python train.py --d_model=64 --n_head=2 --n_kv_head=1 --activation="swiglu" --norm="rmsnorm" --positions="rope" --rope_base=10000.0 --rope_fraction=0.5 --bias="none" --optimizer="soap_variant" --decay_shape="linear" --final_lr_fraction=0.0 --doc_mask=true
Each number is 50 + 12 x the weight over its row's rms, rounded and kept within 0 to 99. Layers, rows and columns count from 0. The size before them is the row's rms in percent of the matrix's.

# down: layer 3 MLP down (transposed), 192x64, rms 0.212, rows 126-160, columns 0-63
# gate: layer 3 MLP gate, 192x64, rms 0.25, rows 127-161, columns 0-63
# up: layer 3 MLP up, 192x64, rms 0.232, rows 127-161, columns 0-63
down126 109:27 52 68 61 57 58 64 45 35 62 53 42 58 36 73 39 65 53 47 62 43 47 48 62 41 56 40 43 62 62 49 66 42 70 51 80 41 46 36 50 66 44 66 45 50 56 60 55 19 47 62 56 63 33 40 42 44 62 57 50 76 55 49 51
gate127 098:36 27 52 43 43 56 66 28 53 41 56 55 59 64 58 49 69 74 44 46 58 82 57 54 44 51 67 51 41 42 38 66 48 51 59 40 24 41 38 52 72 50 51 54 62 38 46 38 40 34 63 42 61 63 49 69 38 32 50 62 58 43 45 60
up127 099:49 54 34 49 22 32 48 36 45 44 58 42 68 47 65 30 57 64 67 62 68 63 41 46 50 62 61 69 47 48 44 48 52 28 61 54 50 48 39 27 57 64 38 49 43 46 53 69 52 64 40 45 59 75 43 60 41 24 59 45 59 50 45 68
down127 091:51 57 36 65 56 65 48 36 61 59 34 51 34 62 62 49 47 43 38 59 52 70 64 66 52 39 86 39 42 33 31 43 42 50 51 55 38 61 61 38 47 40 27 59 60 43 62 37 64 45 56 34 39 76 47 48 48 52 36 61 58 34 51 60
gate128 105:59 54 60 36 41 62 44 47 49 58 40 64 54 51 76 47 51 52 30 47 46 56 31 33 45 52 48 54 64 50 29 47 32 24 48 44 14 51 60 40 52 43 63 68 53 19 61 43 44 55 43 62 44 55 52 48 64 49 64 60 72 40 53 43
up128 103:64 73 42 42 64 33 54 45 49 37 65 54 55 63 56 62 61 39 48 68 47 36 51 74 67 49 54 55 59 43 47 56 47 50 43 60 66 47 70 59 48 50 37 35 48 77 41 43 49 51 42 53 53 65 53 34 43 36 37 35 36 51 63 88
down128 093:54 44 54 63 05 33 52 46 51 50 48 75 46 52 34 48 64 40 44 53 65 67 66 60 37 57 55 50 48 44 67 44 54 34 50 65 59 44 42 51 61 35 56 62 44 57 72 41 70 48 57 62 67 72 47 58 57 47 67 64 43 45 52 57
gate129 100:61 54 40 53 38 52 43 50 43 44 46 67 51 52 54 61 55 15 52 39 53 44 19 69 41 58 46 52 46 47 42 39 61 47 66 47 53 40 41 50 59 21 47 46 52 35 39 41 72 40 62 49 48 34 41 22 56 44 39 25 45 47 66 32
up129 096:57 54 47 44 50 21 44 62 61 44 78 58 66 44 57 39 56 40 63 49 40 56 47 19 53 53 52 40 64 41 49 46 37 54 62 43 48 37 49 46 41 39 59 20 53 65 26 62 30 56 35 48 45 63 43 42 54 45 54 50 44 79 61 53
down129 099:55 50 54 64 49 59 50 64 40 58 45 32 63 48 44 41 62 42 26 73 55 44 81 42 38 42 45 39 44 28 46 49 37 72 55 37 43 46 35 32 57 45 44 46 52 75 48 36 60 52 61 35 55 42 46 70 51 31 51 55 70 55 37 35
gate130 113:32 58 30 41 39 61 58 63 49 57 66 60 57 58 44 57 57 57 56 32 51 28 62 51 47 69 63 40 44 58 65 38 43 37 50 43 53 36 25 60 41 47 47 80 70 40 50 56 71 55 47 40 49 43 39 57 70 53 66 46 40 63 74 44
up130 107:60 47 59 60 64 52 55 76 53 65 46 73 48 48 69 54 32 56 82 61 46 66 41 25 54 53 36 61 65 48 53 48 54 19 44 50 45 79 48 49 44 49 48 58 56 44 58 56 50 46 52 35 34 52 64 27 46 48 47 51 40 60 48 36
down130 110:40 37 70 66 57 63 37 27 36 58 37 41 54 39 45 44 42 69 72 54 66 40 49 58 57 43 39 53 69 38 44 39 61 47 58 37 58 66 58 56 50 36 57 47 48 38 60 52 31 50 35 70 57 30 44 52 31 59 23 44 49 45 71 40
gate131 102:33 55 48 40 68 50 57 47 43 21 54 82 42 31 37 47 41 46 77 52 50 43 49 61 51 57 50 35 50 61 45 43 48 54 64 41 73 47 64 46 46 34 61 38 46 59 70 79 51 50 30 43 43 54 41 51 64 56 57 60 58 37 63 40
up131 105:54 36 57 40 52 60 58 57 54 46 43 72 62 49 37 56 39 50 56 62 66 45 55 61 42 57 33 49 37 74 44 53 56 36 57 63 68 25 52 52 40 47 43 45 31 51 63 15 51 54 47 35 39 53 65 27 37 70 60 51 36 46 71 47
down131 110:58 61 40 69 55 45 50 70 43 55 31 64 44 64 50 46 53 61 37 57 62 52 58 59 56 57 60 39 76 49 21 38 36 35 41 57 38 52 56 48 56 57 58 39 45 63 57 35 76 57 50 50 50 39 40 59 78 40 50 45 70 63 39 26
gate132 109:35 31 48 67 46 59 36 38 62 45 56 44 49 57 38 45 62 52 52 67 59 77 51 71 56 54 51 58 36 56 68 33 55 64 45 37 59 39 36 48 71 61 57 54 49 60 60 42 56 40 44 74 52 11 39 70 51 53 53 50 59 47 65 46
up132 109:60 52 58 47 36 82 34 55 54 36 54 50 22 50 48 32 18 78 27 71 50 51 36 64 48 43 50 60 59 53 56 62 51 62 56 51 39 27 40 64 58 45 46 70 51 45 42 51 56 51 63 40 46 52 40 62 44 51 47 53 61 47 56 45
down132 105:49 55 41 49 25 49 47 33 74 50 40 47 57 52 61 58 40 70 34 69 54 51 50 38 37 62 56 38 49 71 32 48 54 51 55 29 48 54 57 76 55 61 42 58 75 57 39 59 78 36 56 46 45 42 55 46 47 34 25 46 48 56 32 47
gate133 107:52 39 51 55 57 34 44 48 36 39 50 55 74 63 59 42 48 57 48 48 54 50 68 31 48 62 44 35 44 56 67 35 40 44 64 53 28 52 37 69 49 41 49 53 62 62 42 43 36 59 23 56 47 42 42 65 68 64 60 64 69 26 29 33
up133 104:37 54 74 60 38 53 37 52 54 44 56 54 30 54 43 55 34 39 44 73 29 50 38 76 68 55 63 49 41 52 58 55 46 57 38 35 59 58 47 55 67 33 56 48 28 70 28 40 50 53 58 39 45 55 42 38 45 33 31 43 35 54 36 66
down133 100:16 54 78 53 53 49 70 69 49 66 21 65 52 51 66 42 63 50 43 59 44 42 33 65 31 66 58 67 42 58 55 53 43 48 45 55 39 61 59 62 66 59 64 52 47 55 57 59 46 52 43 55 44 44 46 55 66 48 45 51 74 52 55 71
gate134 099:66 55 85 74 52 38 32 34 75 47 45 76 51 62 51 60 57 39 47 54 39 76 41 37 46 52 39 56 42 65 52 65 40 51 67 40 40 51 59 46 68 54 43 68 44 51 48 48 52 63 44 48 48 35 34 71 47 50 51 61 45 44 58 45
up134 088:70 47 69 49 41 63 44 64 69 51 39 76 56 48 61 57 62 65 62 69 38 61 50 53 34 56 48 39 50 33 62 73 33 49 34 49 47 57 55 54 62 51 43 60 58 38 49 38 55 56 40 42 30 23 42 62 43 46 44 60 30 53 74 57
down134 084:29 45 30 58 52 70 51 69 53 59 45 34 53 39 46 66 37 46 40 43 54 38 46 63 59 50 43 57 45 49 35 61 57 57 52 31 63 64 64 55 39 53 60 48 47 24 76 49 38 62 46 63 88 42 49 71 53 37 51 50 45 52 65 58
gate135 104:45 67 52 42 60 44 53 70 40 31 45 83 42 32 44 53 38 39 50 39 55 42 49 50 48 40 44 53 40 50 51 31 42 29 75 54 56 55 41 27 56 46 67 41 49 39 54 41 70 40 73 73 33 46 44 52 63 50 41 59 55 31 52 44
up135 107:46 39 18 46 41 43 43 45 33 52 39 60 31 55 41 46 36 73 54 52 38 56 83 44 43 67 43 51 69 52 55 55 45 54 37 30 51 82 61 57 35 56 69 48 65 50 41 54 33 57 51 42 58 72 40 58 48 52 55 47 43 47 47 44
down135 105:31 60 41 48 54 39 52 46 55 46 33 26 62 37 56 57 47 43 54 49 46 28 71 43 73 46 42 48 52 45 50 70 37 53 46 36 65 58 57 65 54 46 43 50 60 71 52 44 48 36 56 74 56 28 75 67 17 41 54 48 50 42 48 49
gate136 107:28 38 54 66 37 48 11 44 46 29 68 61 51 52 44 64 42 36 47 47 30 56 51 72 47 68 38 44 67 46 53 44 37 62 45 38 50 50 34 66 36 56 57 74 51 64 53 59 60 45 58 42 66 53 49 62 52 42 55 56 39 54 31 48
up136 105:63 54 61 60 46 52 42 33 51 55 51 53 58 37 57 56 62 46 44 18 26 50 62 40 65 39 38 52 69 61 65 59 65 68 30 49 44 65 50 47 26 46 42 53 65 57 61 49 50 39 59 53 44 40 45 53 60 75 63 62 69 73 35 44
down136 114:50 59 21 60 82 41 48 45 76 41 61 55 43 52 61 60 51 47 60 51 40 42 69 69 61 54 56 37 62 49 63 39 32 61 67 39 61 57 51 49 25 47 45 53 58 28 41 50 53 53 56 32 59 74 56 38 42 51 42 69 45 54 48 49
gate137 107:59 48 54 53 47 22 42 49 85 46 56 56 53 71 33 22 56 51 55 60 38 47 41 45 67 53 64 45 28 63 58 60 41 43 70 58 52 58 59 53 68 49 37 26 61 53 26 29 46 47 43 45 49 48 49 45 49 38 64 48 45 49 58 65
up137 110:43 49 37 47 61 67 47 53 46 54 41 44 60 37 67 69 39 64 64 53 59 64 58 35 34 56 46 49 60 24 36 63 32 50 43 51 61 52 70 45 43 60 55 69 22 48 46 61 38 32 63 66 39 49 51 54 56 57 51 47 35 22 35 37
down137 100:43 75 44 46 43 24 50 39 69 51 47 49 56 45 44 51 58 42 29 68 45 33 48 36 55 61 53 52 43 53 55 48 47 57 17 58 44 51 53 41 62 36 77 30 68 48 56 38 63 56 65 54 46 45 73 53 67 57 74 39 47 59 55 60
gate138 125:51 37 49 43 37 60 44 53 34 44 40 31 45 55 49 63 52 53 48 28 38 53 54 47 68 69 51 64 39 52 70 56 28 21 32 43 40 25 57 64 47 59 54 55 47 61 62 60 39 52 77 55 48 57 41 41 56 36 29 45 51 40 34 66
up138 097:46 72 45 48 46 37 53 42 27 47 46 32 40 31 41 57 37 40 68 35 68 46 56 43 36 50 33 48 57 52 68 65 68 51 42 21 36 56 52 50 60 59 49 53 77 65 47 69 64 56 46 59 32 61 60 45 58 57 38 30 54 40 53 47
down138 111:55 34 36 54 65 60 56 41 56 56 58 40 22 46 47 57 43 34 48 53 46 47 55 59 57 45 64 76 45 40 27 59 65 38 55 23 48 36 85 35 34 60 48 51 39 39 40 56 43 46 44 31 44 54 61 44 62 46 44 57 40 68 61 60
gate139 099:50 48 61 68 36 61 56 54 43 37 37 64 53 40 34 75 66 46 52 47 52 42 57 45 81 56 59 47 56 47 48 84 73 53 38 61 59 38 63 56 46 53 45 50 52 52 62 42 56 48 70 50 59 77 59 48 57 59 74 47 58 72 49 51
up139 093:62 44 43 44 42 51 47 53 52 46 49 50 44 64 57 56 59 58 40 65 34 43 59 24 33 56 53 47 49 59 61 49 50 18 38 43 53 85 47 42 45 75 62 59 54 43 47 68 54 40 33 20 60 32 44 40 47 32 69 59 58 52 52 58
down139 094:34 51 61 61 56 57 43 49 64 46 44 33 13 65 52 54 44 30 45 38 61 59 33 63 59 58 44 48 60 42 58 46 44 39 53 30 42 48 36 57 68 24 25 56 26 50 38 62 55 46 59 59 51 64 43 54 61 32 51 49 37 47 46 64
gate140 104:55 39 27 50 61 73 53 41 39 61 53 39 41 37 48 27 48 49 39 74 53 54 54 59 50 58 51 53 38 50 37 36 54 48 48 56 27 48 22 26 52 45 60 57 65 37 63 59 51 50 40 75 64 50 41 42 45 53 61 59 74 43 31 63
up140 100:59 45 48 61 74 60 45 48 59 47 47 41 79 40 52 53 50 21 46 61 43 37 32 35 34 39 58 68 63 45 53 57 45 56 38 59 29 34 33 44 62 67 60 52 41 71 25 50 56 72 46 38 59 47 53 41 42 61 43 60 55 49 53 65
down140 104:44 58 54 53 57 22 61 70 54 45 42 38 67 58 37 77 40 40 49 43 55 45 45 46 56 53 44 44 75 64 51 71 51 47 52 53 45 39 43 57 71 36 66 42 51 45 32 37 84 49 55 39 64 49 37 42 55 61 61 66 63 33 41 57
gate141 116:28 40 44 47 43 53 42 49 46 28 38 48 57 63 46 45 60 52 57 30 57 58 45 29 21 31 43 59 59 31 64 56 51 65 50 60 45 59 55 50 52 51 59 42 46 46 50 64 31 51 54 42 76 80 61 50 45 28 42 42 28 53 45 67
up141 107:37 36 37 20 52 70 55 55 45 59 41 62 64 52 35 50 27 55 46 60 44 37 63 53 50 47 51 54 41 63 39 36 49 57 65 59 48 51 53 57 59 83 25 35 55 69 58 46 38 52 56 54 22 53 39 61 42 31 37 42 45 42 50 45
down141 103:59 63 42 62 56 42 70 57 44 41 47 56 71 65 64 65 50 48 50 41 40 39 47 70 56 69 52 44 26 53 33 53 32 46 66 48 33 73 59 56 33 46 48 61 63 33 53 41 77 43 53 45 66 54 45 40 58 42 43 57 62 39 69 31
gate142 095:47 17 16 55 43 61 53 63 62 40 23 67 67 52 33 37 34 62 55 58 59 45 48 61 49 53 60 48 47 43 75 65 72 38 60 40 46 55 40 43 40 62 47 50 58 71 48 48 44 58 53 58 46 53 39 43 68 58 56 49 38 41 49 53
up142 110:42 24 88 45 39 54 42 46 47 50 42 48 45 56 62 45 41 40 23 66 38 52 31 64 51 52 60 61 53 62 49 57 43 56 37 33 59 49 32 57 55 53 51 34 36 40 53 42 60 39 45 74 66 31 68 54 44 47 52 44 60 56 26 52
down142 104:41 45 41 76 35 56 26 37 34 50 30 41 60 61 41 44 60 48 54 53 55 70 38 42 72 64 43 25 57 69 55 58 34 63 44 41 20 63 49 62 47 59 52 41 60 54 56 46 52 49 46 46 56 34 51 69 57 32 58 47 54 34 44 40
gate143 101:33 35 46 54 39 47 45 85 52 36 41 55 68 50 61 15 37 63 62 48 44 37 61 48 49 65 58 45 55 54 52 58 42 52 55 37 50 62 30 66 38 52 61 50 56 62 56 64 53 56 41 56 51 66 82 55 42 47 56 43 54 60 51 28
up143 098:45 49 33 50 39 33 45 31 38 34 24 63 53 51 29 25 54 49 60 35 64 39 48 32 47 26 54 57 54 62 60 38 55 47 41 49 64 59 36 47 34 63 43 61 62 68 52 61 73 48 71 48 53 70 47 46 38 52 59 58 45 54 52 62
down143 102:52 43 45 49 50 35 46 35 37 45 63 54 51 55 64 59 48 56 35 43 66 34 35 76 61 35 65 45 46 28 53 52 50 40 29 71 55 57 55 45 53 27 61 44 48 61 47 62 57 73 53 64 76 54 37 43 49 36 60 62 38 36 53 24
gate144 083:36 47 54 47 29 29 38 45 48 40 59 51 51 48 53 50 43 32 40 68 44 60 61 59 33 52 56 48 43 46 72 45 39 56 59 40 40 46 36 42 59 36 31 47 37 66 60 75 64 62 32 82 56 34 50 53 63 59 50 60 53 66 72 63
up144 106:62 68 33 46 47 22 41 63 51 39 75 28 47 59 52 59 47 50 52 58 74 47 58 33 39 54 44 60 68 54 81 56 35 59 43 42 48 51 51 41 53 53 44 71 44 71 60 62 45 42 53 46 60 68 63 48 63 35 36 67 46 54 58 50
down144 101:71 77 31 38 35 28 49 55 63 62 43 24 88 49 49 61 58 56 52 47 53 47 36 43 36 44 59 43 44 53 47 55 54 59 51 50 62 66 42 42 37 55 38 62 40 69 49 57 36 58 35 42 50 63 57 52 47 47 36 67 46 52 67 38
gate145 105:42 41 62 71 43 32 29 65 62 71 61 51 28 43 61 50 50 37 51 55 52 48 65 67 38 60 62 60 45 65 46 55 43 74 44 58 47 73 53 56 52 46 42 35 53 50 48 58 40 53 31 62 57 61 32 51 43 46 63 46 18 49 70 40
up145 102:30 48 37 50 53 39 64 76 41 61 53 44 59 50 43 53 37 40 76 48 53 44 54 47 55 58 47 49 52 72 76 42 50 36 60 44 63 68 52 40 75 66 59 48 36 66 74 54 59 73 37 34 51 67 50 55 55 52 49 57 48 71 43 54
down145 106:55 39 57 45 51 33 44 58 57 60 33 51 66 46 44 56 59 63 61 62 26 29 56 66 54 37 30 41 48 34 55 66 52 52 71 57 83 64 34 52 56 63 49 33 62 40 46 36 64 46 31 41 55 37 62 72 56 52 51 62 44 51 44 53
gate146 094:67 46 49 62 58 35 60 57 58 37 56 46 28 69 40 26 58 74 27 50 48 65 41 56 46 53 40 37 35 36 40 41 46 59 57 62 37 54 65 56 55 33 50 49 71 51 40 57 58 46 32 45 47 41 46 27 62 68 62 65 61 50 41 30
up146 091:62 29 60 33 66 54 44 45 46 41 46 52 85 46 57 39 44 48 41 54 53 66 58 65 48 34 34 58 35 45 71 68 42 65 49 49 41 37 69 74 50 58 38 56 45 52 50 50 46 42 56 40 54 49 42 69 43 71 45 55 48 83 52 55
down146 103:66 39 56 44 66 51 53 55 60 58 44 47 61 31 35 37 55 49 55 54 39 55 22 47 43 63 45 37 54 43 62 47 74 51 33 53 37 36 41 48 63 55 59 38 64 59 48 56 54 51 49 42 30 41 64 59 46 72 54 64 87 75 57 54
gate147 097:57 46 49 50 44 65 38 64 57 52 36 51 70 47 63 29 46 63 75 36 40 69 48 50 54 40 28 54 50 76 43 54 51 41 60 39 43 75 77 38 25 54 39 46 54 39 52 52 66 46 47 44 43 52 61 43 49 45 40 38 23 52 53 44
up147 101:31 46 56 17 52 55 51 57 37 49 52 41 50 37 54 65 40 46 67 53 53 41 74 46 41 62 61 32 33 39 45 37 58 60 29 57 72 38 47 51 31 53 46 68 54 33 46 43 38 33 65 46 26 58 50 47 60 30 47 66 50 46 41 52
down147 098:56 60 58 58 41 43 42 33 42 34 17 43 52 48 56 48 61 31 65 54 60 58 48 63 60 39 56 38 63 51 48 50 43 53 70 66 60 71 41 48 64 54 63 35 25 56 53 50 36 69 37 22 46 51 30 32 53 38 59 60 52 47 50 58
gate148 116:43 57 38 27 62 57 53 60 41 48 35 63 72 40 35 34 70 60 44 64 45 44 66 48 57 59 39 59 53 38 66 62 59 56 49 58 52 50 46 22 56 58 32 64 26 45 54 46 57 52 50 59 45 56 57 46 70 63 37 36 65 34 28 34
up148 117:48 33 64 40 42 37 40 62 55 39 55 43 48 79 40 56 60 53 70 45 70 59 52 56 39 52 59 44 50 69 49 37 29 52 49 44 60 54 58 60 49 39 48 62 71 45 49 31 41 31 57 59 46 34 39 52 28 51 58 50 25 44 67 21
down148 111:47 57 59 50 49 39 34 55 45 74 39 53 44 47 44 56 76 55 44 72 52 49 41 41 50 46 44 65 64 43 64 42 21 57 51 31 42 62 53 35 29 47 36 40 50 65 63 49 40 29 45 54 51 38 56 61 57 49 55 36 22 26 53 36
gate149 099:60 75 67 57 49 50 37 46 44 46 55 51 59 50 58 67 66 56 56 33 36 47 71 35 41 32 70 52 40 66 41 40 68 41 67 61 31 57 55 43 43 44 52 45 59 52 37 76 54 45 40 45 51 76 38 39 49 24 57 38 60 37 54 47
up149 101:53 55 48 50 49 46 54 43 46 66 46 46 55 29 53 59 61 81 49 51 35 34 57 52 73 40 57 45 44 33 63 44 64 40 68 59 54 53 57 27 52 40 44 44 71 55 34 69 71 40 42 45 39 71 44 49 72 56 57 55 60 36 72 66
down149 085:38 20 66 53 43 43 66 52 49 51 67 57 38 35 38 30 42 40 60 57 48 64 38 51 38 61 43 56 53 36 59 61 56 70 20 31 49 56 46 37 46 48 47 61 40 44 35 41 45 47 28 44 56 39 59 53 54 31 38 33 47 58 28 65
gate150 094:45 63 63 39 55 64 32 66 54 56 63 67 45 46 62 46 70 59 44 46 55 41 51 75 51 53 47 36 38 60 52 29 50 49 68 36 41 60 54 51 42 30 61 43 63 33 55 75 60 45 50 53 33 21 40 72 58 58 40 61 57 67 55 46
up150 124:66 71 65 31 52 78 56 55 55 36 52 40 51 43 49 75 39 33 28 47 30 32 49 32 56 49 71 58 52 48 62 54 40 53 43 70 56 47 45 61 55 52 65 38 30 43 54 56 34 32 45 51 70 43 62 42 58 39 43 58 46 54 49 65
down150 110:35 67 42 40 58 47 53 57 49 58 51 59 73 51 68 55 56 61 59 36 64 67 57 56 42 38 59 58 43 61 35 55 38 44 41 86 37 52 33 76 40 65 40 33 41 38 48 61 51 72 59 49 56 57 38 44 78 44 58 49 50 45 52 57
gate151 098:47 47 58 67 61 40 59 53 66 49 55 55 57 41 33 52 44 37 71 49 45 74 55 41 46 70 54 33 19 21 55 55 61 59 49 40 58 70 39 36 37 58 50 54 48 49 40 51 38 49 54 73 49 46 36 43 63 47 44 51 45 61 82 57
up151 094:36 41 46 65 28 39 47 47 39 47 45 60 66 32 55 54 41 66 37 39 56 44 74 68 46 51 44 42 36 44 63 38 34 45 42 19 63 46 40 53 37 43 46 50 62 45 49 51 53 51 63 36 41 37 34 53 32 50 38 44 44 30 77 70
down151 102:41 59 68 42 42 46 58 80 33 45 40 59 52 44 56 55 58 54 60 55 49 64 37 43 43 49 71 59 62 63 58 63 44 50 45 50 29 50 58 38 65 52 18 54 57 47 43 51 35 62 70 24 43 40 23 41 35 37 52 50 46 41 56 34
gate152 089:45 76 46 59 51 31 49 54 43 56 38 58 56 48 52 54 64 53 59 47 35 43 56 49 63 65 67 52 59 49 48 53 49 65 39 21 47 70 48 34 54 37 80 48 50 71 48 58 80 50 71 49 39 43 58 53 60 43 34 43 51 67 53 29
up152 098:50 48 62 47 47 34 46 37 71 41 31 57 44 49 73 49 60 70 58 64 52 64 66 43 61 32 54 51 71 40 40 64 42 68 58 73 49 57 28 49 41 66 54 57 56 26 45 45 36 59 50 41 51 44 33 43 50 51 41 21 42 56 37 50
down152 103:74 34 41 46 47 52 47 49 36 44 45 41 54 34 42 52 55 55 57 54 64 48 59 22 43 26 46 73 34 26 29 49 64 22 36 52 27 44 56 56 56 52 44 61 46 35 48 58 50 68 58 40 53 46 53 48 44 60 47 53 68 34 31 58
gate153 094:58 48 48 23 44 42 79 44 55 67 40 46 46 57 46 35 41 42 36 56 42 48 42 41 38 81 56 38 56 35 61 51 55 50 29 53 43 48 45 55 39 58 61 53 54 47 69 78 46 41 43 62 31 60 48 45 76 51 69 53 62 54 67 43
up153 094:47 34 59 74 68 44 25 50 48 43 55 65 45 50 58 58 53 57 48 34 67 42 68 46 64 39 22 39 39 47 43 68 51 47 50 46 48 64 31 43 61 61 45 59 39 59 27 58 68 67 38 45 62 39 41 43 55 56 26 48 46 62 65 37
down153 102:56 56 43 39 33 65 43 41 45 51 33 50 70 48 40 40 73 57 43 53 43 34 69 65 31 59 44 76 36 61 33 53 56 34 68 63 54 57 58 47 26 48 42 48 24 70 63 49 45 42 47 61 60 44 57 53 66 63 47 42 36 59 59 52
gate154 107:47 60 64 74 52 61 31 48 55 35 75 49 49 65 52 65 59 21 49 50 54 55 51 64 59 65 40 51 41 52 39 40 50 48 53 41 61 39 39 28 50 62 54 44 34 45 65 42 83 36 49 62 60 27 39 52 51 60 59 48 65 47 55 31
up154 119:43 54 37 69 31 44 46 36 45 43 68 56 68 57 55 49 35 37 64 38 49 47 59 29 65 41 43 54 35 60 42 63 44 29 72 33 47 51 62 34 74 50 62 30 58 59 30 46 42 63 52 51 42 42 55 51 40 53 60 61 56 29 66 64
down154 112:40 38 56 41 54 35 45 46 45 60 48 69 35 42 57 35 35 57 68 33 59 39 18 59 54 57 39 27 62 56 39 41 53 43 52 61 55 83 40 42 64 58 39 47 32 59 47 47 59 55 57 30 42 55 56 36 58 55 36 45 26 56 39 57
gate155 100:55 19 34 73 40 49 42 37 60 47 44 62 43 53 54 54 58 63 62 58 46 29 35 81 36 56 27 69 43 48 55 41 63 56 61 40 47 46 49 62 56 44 50 43 82 62 54 39 51 44 36 60 44 67 52 35 57 61 42 65 50 52 54 45
up155 106:35 58 39 45 44 93 45 50 48 36 41 62 53 47 50 34 44 55 40 56 36 39 46 44 58 29 51 40 50 51 38 59 64 43 61 54 46 62 51 43 46 36 34 57 40 30 71 60 62 59 48 35 59 25 48 65 57 74 53 73 46 59 55 51
down155 116:45 53 37 57 72 40 44 49 44 42 65 51 45 48 34 41 53 44 42 46 43 21 49 63 53 32 50 34 60 53 40 52 29 50 59 29 72 36 41 66 49 50 63 57 66 69 73 65 43 42 57 56 55 36 54 75 70 37 52 61 52 58 58 35
gate156 108:51 68 37 53 27 66 36 64 49 53 55 56 38 39 61 61 40 56 66 30 54 49 64 43 44 62 49 55 59 55 40 45 49 52 20 41 53 52 66 47 28 35 54 65 55 41 59 57 72 27 55 62 31 64 39 52 53 43 37 47 69 45 74 48
up156 095:50 57 38 40 52 70 50 53 38 64 34 30 28 55 39 44 41 47 49 57 32 60 41 75 58 37 40 23 44 37 58 46 25 43 68 59 46 56 64 60 57 47 62 55 63 58 40 38 73 64 38 57 42 26 47 61 59 58 55 56 61 48 55 48
down156 095:58 38 49 30 32 58 38 57 40 44 49 57 48 57 30 42 57 30 42 61 40 62 59 51 53 57 77 70 53 50 48 77 35 67 67 58 43 49 53 42 38 44 40 37 76 57 66 60 43 56 51 36 43 37 57 39 45 57 52 53 46 82 38 52
gate157 109:40 58 48 52 42 57 48 55 47 50 55 51 46 53 67 40 38 74 59 57 29 39 37 71 46 60 77 58 52 63 48 47 55 20 35 48 55 55 40 52 35 59 81 38 68 72 55 54 43 62 35 65 56 33 46 37 60 44 46 69 57 55 44 46
up157 107:51 46 40 65 42 43 44 69 57 48 51 37 48 66 62 33 32 80 49 38 61 38 45 32 31 70 57 28 55 56 69 52 32 42 55 57 48 50 41 63 45 56 54 47 59 52 71 59 44 65 34 61 71 49 50 29 43 43 54 62 53 47 56 73
down157 098:63 53 53 53 43 32 38 66 54 38 48 73 56 57 61 44 56 61 67 55 53 40 39 47 46 47 55 14 46 50 55 38 43 61 59 51 36 47 52 60 59 61 39 56 59 47 65 45 63 36 40 39 68 78 35 68 69 45 60 48 48 29 41 73
gate158 092:49 52 50 46 55 38 48 60 37 65 16 59 53 64 54 62 65 63 50 45 40 51 57 43 40 44 25 45 67 56 49 65 52 36 47 48 56 38 71 58 72 49 36 54 73 49 59 56 66 62 49 51 37 65 35 37 69 31 54 64 34 41 53 33
up158 088:60 55 43 56 48 50 43 37 42 50 67 46 49 46 30 47 49 40 40 68 69 53 50 38 63 49 41 60 30 45 51 28 56 43 61 52 35 58 39 50 64 70 83 58 53 54 35 51 53 52 75 58 63 47 45 39 55 31 41 51 57 85 41 65
down158 090:36 46 47 27 52 53 40 42 54 49 74 49 56 50 64 63 35 43 32 46 38 50 59 58 61 50 57 80 68 47 53 61 54 34 72 63 56 38 47 60 65 28 66 61 56 62 62 63 50 58 39 55 35 58 61 51 47 62 71 52 60 75 48 62
gate159 107:41 59 32 40 54 71 26 72 50 46 48 66 47 22 52 50 63 40 68 38 62 35 77 45 59 71 35 48 45 53 53 68 46 40 51 49 51 44 56 44 51 41 48 71 51 43 51 67 54 48 56 23 74 62 57 53 52 53 46 51 42 43 63 44
up159 120:63 65 47 63 38 51 42 51 38 71 58 51 54 34 50 32 40 54 54 51 47 22 50 56 57 70 45 58 63 55 34 47 48 61 41 31 51 58 59 52 42 38 54 41 70 64 51 73 51 59 43 18 33 63 50 50 59 53 61 41 45 84 48 54
down159 111:54 31 61 56 47 42 32 58 52 62 59 49 43 58 53 55 45 27 56 59 57 56 69 39 57 55 46 70 47 66 45 58 27 39 31 72 72 34 44 46 45 37 54 48 45 48 64 46 49 55 23 50 82 62 61 51 63 59 52 60 43 58 55 26
gate160 102:50 66 45 68 42 56 36 42 42 39 53 52 78 23 47 54 56 48 36 71 74 48 46 41 37 75 75 53 46 41 56 48 59 39 52 54 73 53 62 38 42 50 45 62 53 40 57 36 46 45 58 48 34 54 53 66 75 44 45 37 45 60 62 38
up160 108:52 53 39 49 57 54 36 18 35 43 63 33 56 45 57 36 56 43 47 75 81 51 52 48 57 69 47 33 43 52 65 41 39 48 40 58 49 36 59 54 50 58 20 35 31 42 60 54 50 59 63 52 28 42 39 45 60 48 47 50 60 57 62 33
down160 106:54 42 42 81 43 49 73 50 49 47 47 52 60 61 45 36 59 46 36 56 70 54 48 34 53 60 50 50 31 32 35 53 39 59 29 55 77 29 50 38 42 48 37 49 49 67 47 60 44 47 57 58 23 55 39 74 30 44 54 58 50 59 61 46
gate161 096:54 68 63 36 51 48 36 45 46 41 10 57 58 53 37 30 70 57 48 57 67 48 52 70 45 37 32 42 33 46 42 57 33 65 22 68 51 44 55 58 45 29 44 52 48 61 38 47 44 37 50 52 53 45 40 51 36 50 64 45 37 46 47 35
up161 097:60 52 53 70 32 56 49 52 35 50 40 41 77 32 48 32 46 62 60 51 56 52 53 43 53 50 46 66 42 38 51 67 56 65 32 71 41 41 52 76 50 41 55 58 49 76 35 55 38 49 48 27 67 32 51 37 27 30 45 48 48 47 50 45